python train.py --n_head=2 --bias="qkv" --extras=["capped logits"] --init_std_o=0.00593 --optimizer="soap_variant"
Each number is 200 + 40 x the weight over its row's rms, rounded and kept within 0 to 999. Layers, rows and columns count from 0. The size before them is the row's rms in percent of the matrix's.

# layer 9 MLP gate, 448x160, rms 0.32, rows 354-360, columns 0-159
095,136,243,244,212,259,231,220,201,244,252,168,134,175,179,215,225,211,218,198,166,145,164,233,259,219,155,235,248,200,172,174,172,219,311,247,198,212,256,213,241,169,292,181,255,219,205,173,213,206,174,241,254,82,215,245,229,174,178,156,231,225,114,246,249,192,156,168,213,168,198,207,179,158,216,259,215,261,151,211,201,118,178,175,137,183,223,217,202,186,208,126,163,201,180,130,191,184,224,233,210,226,123,228,201,128,119,151,194,164,229,221,200,189,257,222,235,235,194,203,228,212,181,200,173,134,223,138,132,244,205,130,295,196,213,219,203,292,132,245,179,158,232,222,201,177,215,216,179,142,199,131,217,233,204,194,228,212,162,185,222
105,232,172,203,239,208,169,179,149,234,190,206,165,252,253,232,226,264,206,236,200,273,263,152,267,272,195,166,220,174,203,174,212,138,126,172,173,245,217,136,202,185,225,207,180,165,249,257,208,178,273,255,229,196,222,158,207,159,141,178,215,122,143,282,196,158,239,220,231,170,207,157,179,221,181,209,137,255,135,250,168,269,249,213,192,243,216,230,124,211,218,185,138,278,264,192,136,172,234,218,150,155,219,192,241,235,192,239,174,216,143,223,258,135,225,238,175,267,201,267,193,298,171,232,195,204,200,172,134,194,254,206,165,247,191,217,176,238,228,210,186,228,252,154,261,150,192,146,214,220,239,227,241,190,265,172,200,197,202,193,133
101,163,171,102,189,191,260,228,232,248,220,221,227,226,200,164,182,157,214,230,248,201,188,219,267,193,208,210,142,298,255,193,205,193,286,153,182,221,186,171,208,221,254,241,187,194,220,145,106,272,183,240,179,146,233,151,154,258,191,223,241,208,205,198,140,166,222,213,276,173,222,180,297,161,124,201,197,212,265,204,224,115,150,193,147,253,170,182,208,155,221,226,186,203,185,233,209,195,277,176,270,208,166,185,270,257,286,194,234,172,171,257,194,211,259,261,214,208,177,209,190,204,191,191,205,253,219,228,152,168,243,187,136,138,188,180,248,203,225,212,164,284,203,153,250,189,192,190,143,252,162,200,211,226,138,265,204,201,278,209,201
101,179,275,163,263,222,280,249,159,213,213,207,259,192,145,258,159,244,208,237,245,283,239,186,208,262,148,144,256,270,214,152,222,219,193,207,190,167,220,143,191,201,167,146,197,141,170,252,254,231,251,264,142,195,218,195,202,161,205,146,245,185,238,196,234,146,199,203,159,222,185,180,177,197,231,264,237,174,214,163,218,266,242,241,148,199,156,163,247,250,141,232,184,178,225,142,176,208,217,225,196,210,223,194,102,169,226,152,149,200,160,238,123,196,194,267,215,216,201,161,217,195,195,247,151,249,189,221,209,250,197,190,183,214,202,202,160,151,179,203,233,156,153,250,189,144,279,122,127,206,259,130,237,281,186,226,284,192,165,201,207
105,167,142,227,229,181,245,196,212,223,216,192,267,184,233,200,196,184,186,195,199,182,173,243,191,283,164,153,125,171,148,231,264,203,166,134,218,214,185,188,285,234,237,248,180,280,171,217,219,155,148,181,237,175,238,221,252,146,206,239,185,244,215,228,217,211,156,222,181,256,156,182,175,183,206,253,125,296,288,266,140,216,214,188,160,212,243,274,195,245,122,195,178,164,238,175,252,189,145,236,152,280,278,174,191,169,245,163,182,195,224,254,189,214,193,273,200,259,227,169,156,212,174,227,234,223,138,213,203,158,142,232,156,189,225,235,131,164,240,132,168,201,213,266,175,146,257,186,173,169,228,196,172,133,169,253,237,203,252,181,190
107,243,176,200,234,235,222,205,285,203,245,178,237,193,171,163,167,197,229,169,179,235,209,262,267,215,259,185,192,170,200,238,161,271,176,161,203,168,194,176,211,263,242,250,223,161,207,122,160,212,171,178,238,192,208,257,244,128,260,159,223,143,179,192,222,128,230,204,229,233,187,193,187,181,267,203,166,209,219,125,174,152,184,188,196,242,170,139,222,226,206,230,234,245,211,233,224,136,145,163,130,198,220,174,209,98,243,199,216,167,174,302,196,177,251,243,180,288,189,207,125,220,161,212,240,114,200,241,130,287,137,285,220,225,211,242,166,242,218,232,105,183,210,186,219,239,146,178,159,225,238,228,172,191,198,187,203,267,162,218,209
095,280,115,223,193,257,186,178,233,252,202,160,192,190,126,254,172,217,265,247,244,181,155,214,189,218,142,203,244,226,200,172,179,212,139,162,242,197,193,317,196,124,216,187,254,250,217,182,168,193,208,233,223,225,232,205,164,228,189,166,174,145,213,180,160,203,137,236,123,221,205,273,125,158,254,239,169,231,191,273,194,183,217,207,195,220,212,191,139,217,243,218,181,192,189,204,265,225,136,207,146,200,238,220,233,187,181,289,290,229,193,250,185,151,245,233,171,194,203,199,188,273,177,182,196,160,250,142,221,209,181,240,232,216,182,226,208,171,349,230,188,175,163,179,240,169,183,245,196,161,167,262,117,184,158,221,158,221,253,205,231
# layer 9 MLP up, 448x160, rms 0.32, rows 354-360, columns 0-159
105,203,192,225,208,185,181,232,245,191,173,209,274,161,144,196,209,156,194,212,190,280,158,188,160,181,198,215,209,208,230,218,175,153,188,199,255,165,175,183,206,161,152,264,96,161,161,204,212,225,235,240,167,209,254,177,155,207,277,201,136,184,198,162,155,163,281,246,216,146,185,176,196,164,170,226,217,199,296,215,179,240,258,202,158,232,245,182,276,274,223,226,168,207,233,188,204,174,169,259,189,234,235,93,212,193,187,270,141,202,98,170,162,168,128,174,231,229,176,195,204,192,210,124,226,187,186,168,234,165,260,249,139,196,251,267,195,156,223,185,221,178,245,219,176,278,178,215,267,182,176,211,204,251,196,144,158,100,205,122,226
105,185,179,164,173,179,237,242,119,215,102,222,204,265,209,173,257,170,180,140,229,263,145,169,280,164,178,196,222,174,124,177,211,142,128,236,220,185,211,223,181,177,197,184,174,254,156,212,203,226,269,147,231,172,170,214,231,199,185,260,239,124,150,192,292,257,202,213,174,215,202,176,214,256,164,217,197,214,147,186,208,227,138,198,109,208,141,155,181,139,254,145,150,218,60,179,158,193,226,215,236,246,196,214,238,202,261,196,164,148,241,203,211,184,235,211,179,199,195,247,196,193,168,235,188,243,204,184,161,274,183,160,194,164,222,190,132,186,198,193,176,264,225,200,229,235,262,166,217,176,132,190,220,198,275,230,123,196,235,270,205
097,126,180,210,227,233,201,220,147,213,242,199,187,155,202,278,177,174,226,272,200,219,229,218,210,235,193,216,202,253,182,194,208,243,179,172,202,186,204,244,216,277,243,219,257,198,179,188,171,277,216,171,163,285,159,163,163,207,135,252,189,157,152,133,232,205,179,267,236,182,149,217,190,201,178,206,259,181,180,264,142,245,165,142,239,231,251,249,177,161,240,254,175,225,277,224,109,221,147,197,169,177,267,239,173,148,210,157,162,282,279,227,174,203,150,188,170,182,213,242,119,179,224,188,180,209,194,143,124,158,133,190,200,189,201,278,266,127,161,233,211,219,197,151,148,176,188,184,232,233,224,274,146,199,222,167,224,164,274,208,236
099,197,151,214,230,223,157,223,228,125,264,231,239,223,172,242,168,165,140,173,160,236,240,113,185,220,245,205,181,158,240,227,201,200,143,147,189,90,187,222,253,244,211,212,134,185,225,231,139,163,154,203,233,236,224,166,184,254,211,194,192,184,182,203,305,266,171,224,223,174,212,282,219,158,173,209,173,160,218,245,169,241,225,173,226,236,235,140,206,238,208,109,141,190,196,185,135,169,154,116,182,155,187,135,213,191,290,190,256,157,189,162,226,180,220,178,196,270,251,183,154,253,234,210,161,243,144,175,74,211,199,192,249,236,233,171,222,172,212,197,163,300,205,224,187,213,210,189,211,216,153,184,193,258,221,188,236,165,206,225,178
102,190,208,198,158,205,212,170,159,175,177,163,222,225,160,205,217,180,184,187,217,226,149,189,173,215,205,201,223,232,216,159,175,203,246,255,164,225,190,301,200,180,231,224,286,142,198,166,206,224,198,206,190,218,159,187,215,236,240,243,149,150,245,248,234,276,213,204,182,245,251,173,276,164,73,230,259,200,249,202,183,168,247,198,186,160,216,226,300,240,154,168,224,115,228,123,205,251,198,182,174,186,162,219,255,153,220,214,197,218,113,236,184,144,207,141,84,141,244,123,250,163,170,139,262,238,161,253,203,261,165,193,199,212,193,188,261,191,182,178,166,234,165,183,220,158,146,158,155,195,114,262,207,221,232,233,223,238,209,192,188
104,206,212,182,173,192,213,225,202,250,259,283,179,244,209,296,234,203,228,168,174,220,204,174,266,285,182,195,142,268,177,155,207,222,153,203,213,220,228,184,227,264,188,208,241,192,224,260,226,190,219,235,258,294,134,214,203,215,198,215,174,247,182,203,241,218,229,174,203,170,133,145,207,180,266,178,158,248,208,252,142,176,167,212,313,201,213,229,229,209,190,226,226,198,169,158,196,200,285,201,168,127,218,159,189,229,288,246,139,101,170,212,215,216,175,184,214,235,204,117,200,314,183,169,168,195,161,194,251,261,169,218,279,172,206,190,192,190,220,196,221,296,144,222,205,159,185,170,226,223,178,218,118,157,199,254,216,228,220,158,198
092,260,165,228,257,199,183,152,237,189,170,175,146,158,199,273,186,189,174,196,257,217,222,216,148,237,234,180,160,209,204,242,225,229,219,214,182,187,203,234,211,241,184,185,168,184,153,204,129,238,121,186,269,116,152,179,260,177,255,167,196,153,257,238,178,207,303,189,223,240,237,207,256,188,239,222,281,235,141,217,225,160,185,213,160,243,170,100,268,211,225,286,254,177,170,116,158,206,222,230,149,181,169,127,199,207,219,202,199,151,264,200,219,183,174,219,252,238,250,133,174,212,255,170,200,177,180,245,219,185,185,217,225,234,211,135,273,266,112,165,204,221,189,230,235,209,241,190,179,176,262,163,179,211,111,192,153,239,245,189,228
# layer 9 MLP down (transposed), 448x160, rms 0.32, rows 354-359, columns 0-159
102,192,229,172,213,232,115,209,151,226,241,210,189,227,185,245,190,186,208,216,165,134,250,192,197,254,166,191,146,186,194,159,211,230,135,139,279,208,196,181,99,181,187,165,268,154,255,192,203,168,225,218,203,166,130,272,226,161,227,236,238,166,111,173,214,174,226,184,170,134,239,182,181,173,194,171,216,181,189,227,190,172,222,197,173,192,174,238,232,200,149,232,183,146,149,177,114,235,167,204,226,253,248,244,276,234,234,117,255,183,250,208,210,208,174,239,238,155,238,179,200,207,235,208,136,104,139,182,209,217,223,152,222,219,189,161,105,108,192,246,181,185,134,177,229,223,152,136,152,288,205,169,245,201,237,228,143,217,172,196,259
104,178,224,206,200,187,126,205,160,159,225,249,237,186,200,203,260,153,224,171,191,223,220,194,184,106,241,234,166,242,240,201,188,139,169,184,267,207,230,257,200,159,210,130,191,245,206,207,246,219,239,232,231,142,206,204,201,263,186,177,202,278,210,183,189,177,143,226,277,132,148,188,241,211,159,189,242,204,186,180,140,117,236,164,126,170,216,245,180,278,210,233,198,199,228,254,316,202,256,199,186,188,177,208,122,163,170,266,217,271,199,178,235,187,260,226,67,197,224,210,237,222,195,251,150,267,250,223,187,175,125,211,237,143,132,195,195,187,173,170,255,161,197,214,195,213,208,236,195,189,245,227,211,179,278,237,199,190,127,182,234
094,204,223,192,179,181,238,163,201,189,166,230,255,190,216,165,231,243,189,323,217,241,211,208,260,279,210,211,135,165,205,257,239,167,275,189,144,222,152,200,245,175,159,163,165,199,216,170,250,187,247,265,205,166,191,169,171,143,271,172,185,177,257,177,159,144,215,155,135,233,176,194,270,205,158,204,183,225,225,129,234,127,146,207,201,300,196,194,268,254,210,202,247,164,195,170,186,212,173,159,177,195,233,261,225,206,223,211,201,158,164,132,218,95,282,208,200,137,235,227,231,181,196,196,202,182,145,266,188,242,226,196,171,166,182,137,157,214,194,266,233,134,164,206,242,203,267,191,220,115,154,144,195,169,159,222,263,192,236,203,196
097,206,213,180,200,253,214,152,214,202,161,225,180,240,221,216,166,162,152,157,143,202,247,158,183,185,169,190,130,230,153,183,280,215,211,206,214,197,180,161,201,251,229,213,200,243,223,140,193,191,215,259,220,225,242,202,160,204,209,189,248,234,218,155,121,217,166,175,224,241,177,222,222,160,166,177,146,243,275,132,273,207,172,265,189,239,268,200,208,173,242,214,184,157,175,231,255,238,200,188,184,208,273,254,187,154,259,185,174,187,173,156,253,245,275,186,230,133,193,187,218,187,265,117,177,222,261,259,223,192,174,238,178,168,278,249,212,283,176,193,248,132,251,135,261,302,228,220,186,235,151,197,134,166,104,176,139,185,255,198,181
105,186,208,197,245,167,217,293,284,244,209,145,249,168,166,224,188,194,281,209,204,125,208,207,236,235,180,258,194,275,249,226,152,273,202,187,276,218,217,249,238,172,163,172,220,188,149,216,187,113,211,156,193,252,235,232,132,132,208,157,243,216,156,218,158,116,242,215,175,139,171,213,171,175,192,177,228,187,190,230,298,165,205,178,183,181,152,155,282,144,130,207,210,265,159,211,168,219,220,233,218,205,193,242,194,248,162,221,228,177,192,119,187,272,232,168,223,158,209,248,156,207,198,183,156,197,186,244,213,173,162,226,200,246,219,146,162,179,210,200,195,85,198,199,200,199,241,155,192,117,259,168,259,181,163,231,197,249,141,213,210
107,155,209,249,203,164,199,221,215,251,237,216,134,153,185,153,149,217,172,209,255,209,136,85,112,191,195,225,248,200,177,208,205,233,222,233,235,150,164,169,230,233,272,211,109,296,181,179,161,234,283,215,216,231,157,204,206,173,165,258,190,166,172,112,185,197,286,174,191,236,243,202,202,187,149,131,180,211,250,205,238,215,219,175,286,182,177,109,191,222,176,213,180,207,227,174,204,202,173,173,285,225,259,216,166,208,182,207,207,184,201,160,129,164,202,284,226,279,237,204,129,225,170,232,187,187,228,143,170,172,175,196,187,154,223,207,229,171,103,208,217,248,237,220,187,276,202,250,172,211,171,221,247,161,119,207,160,187,201,208,202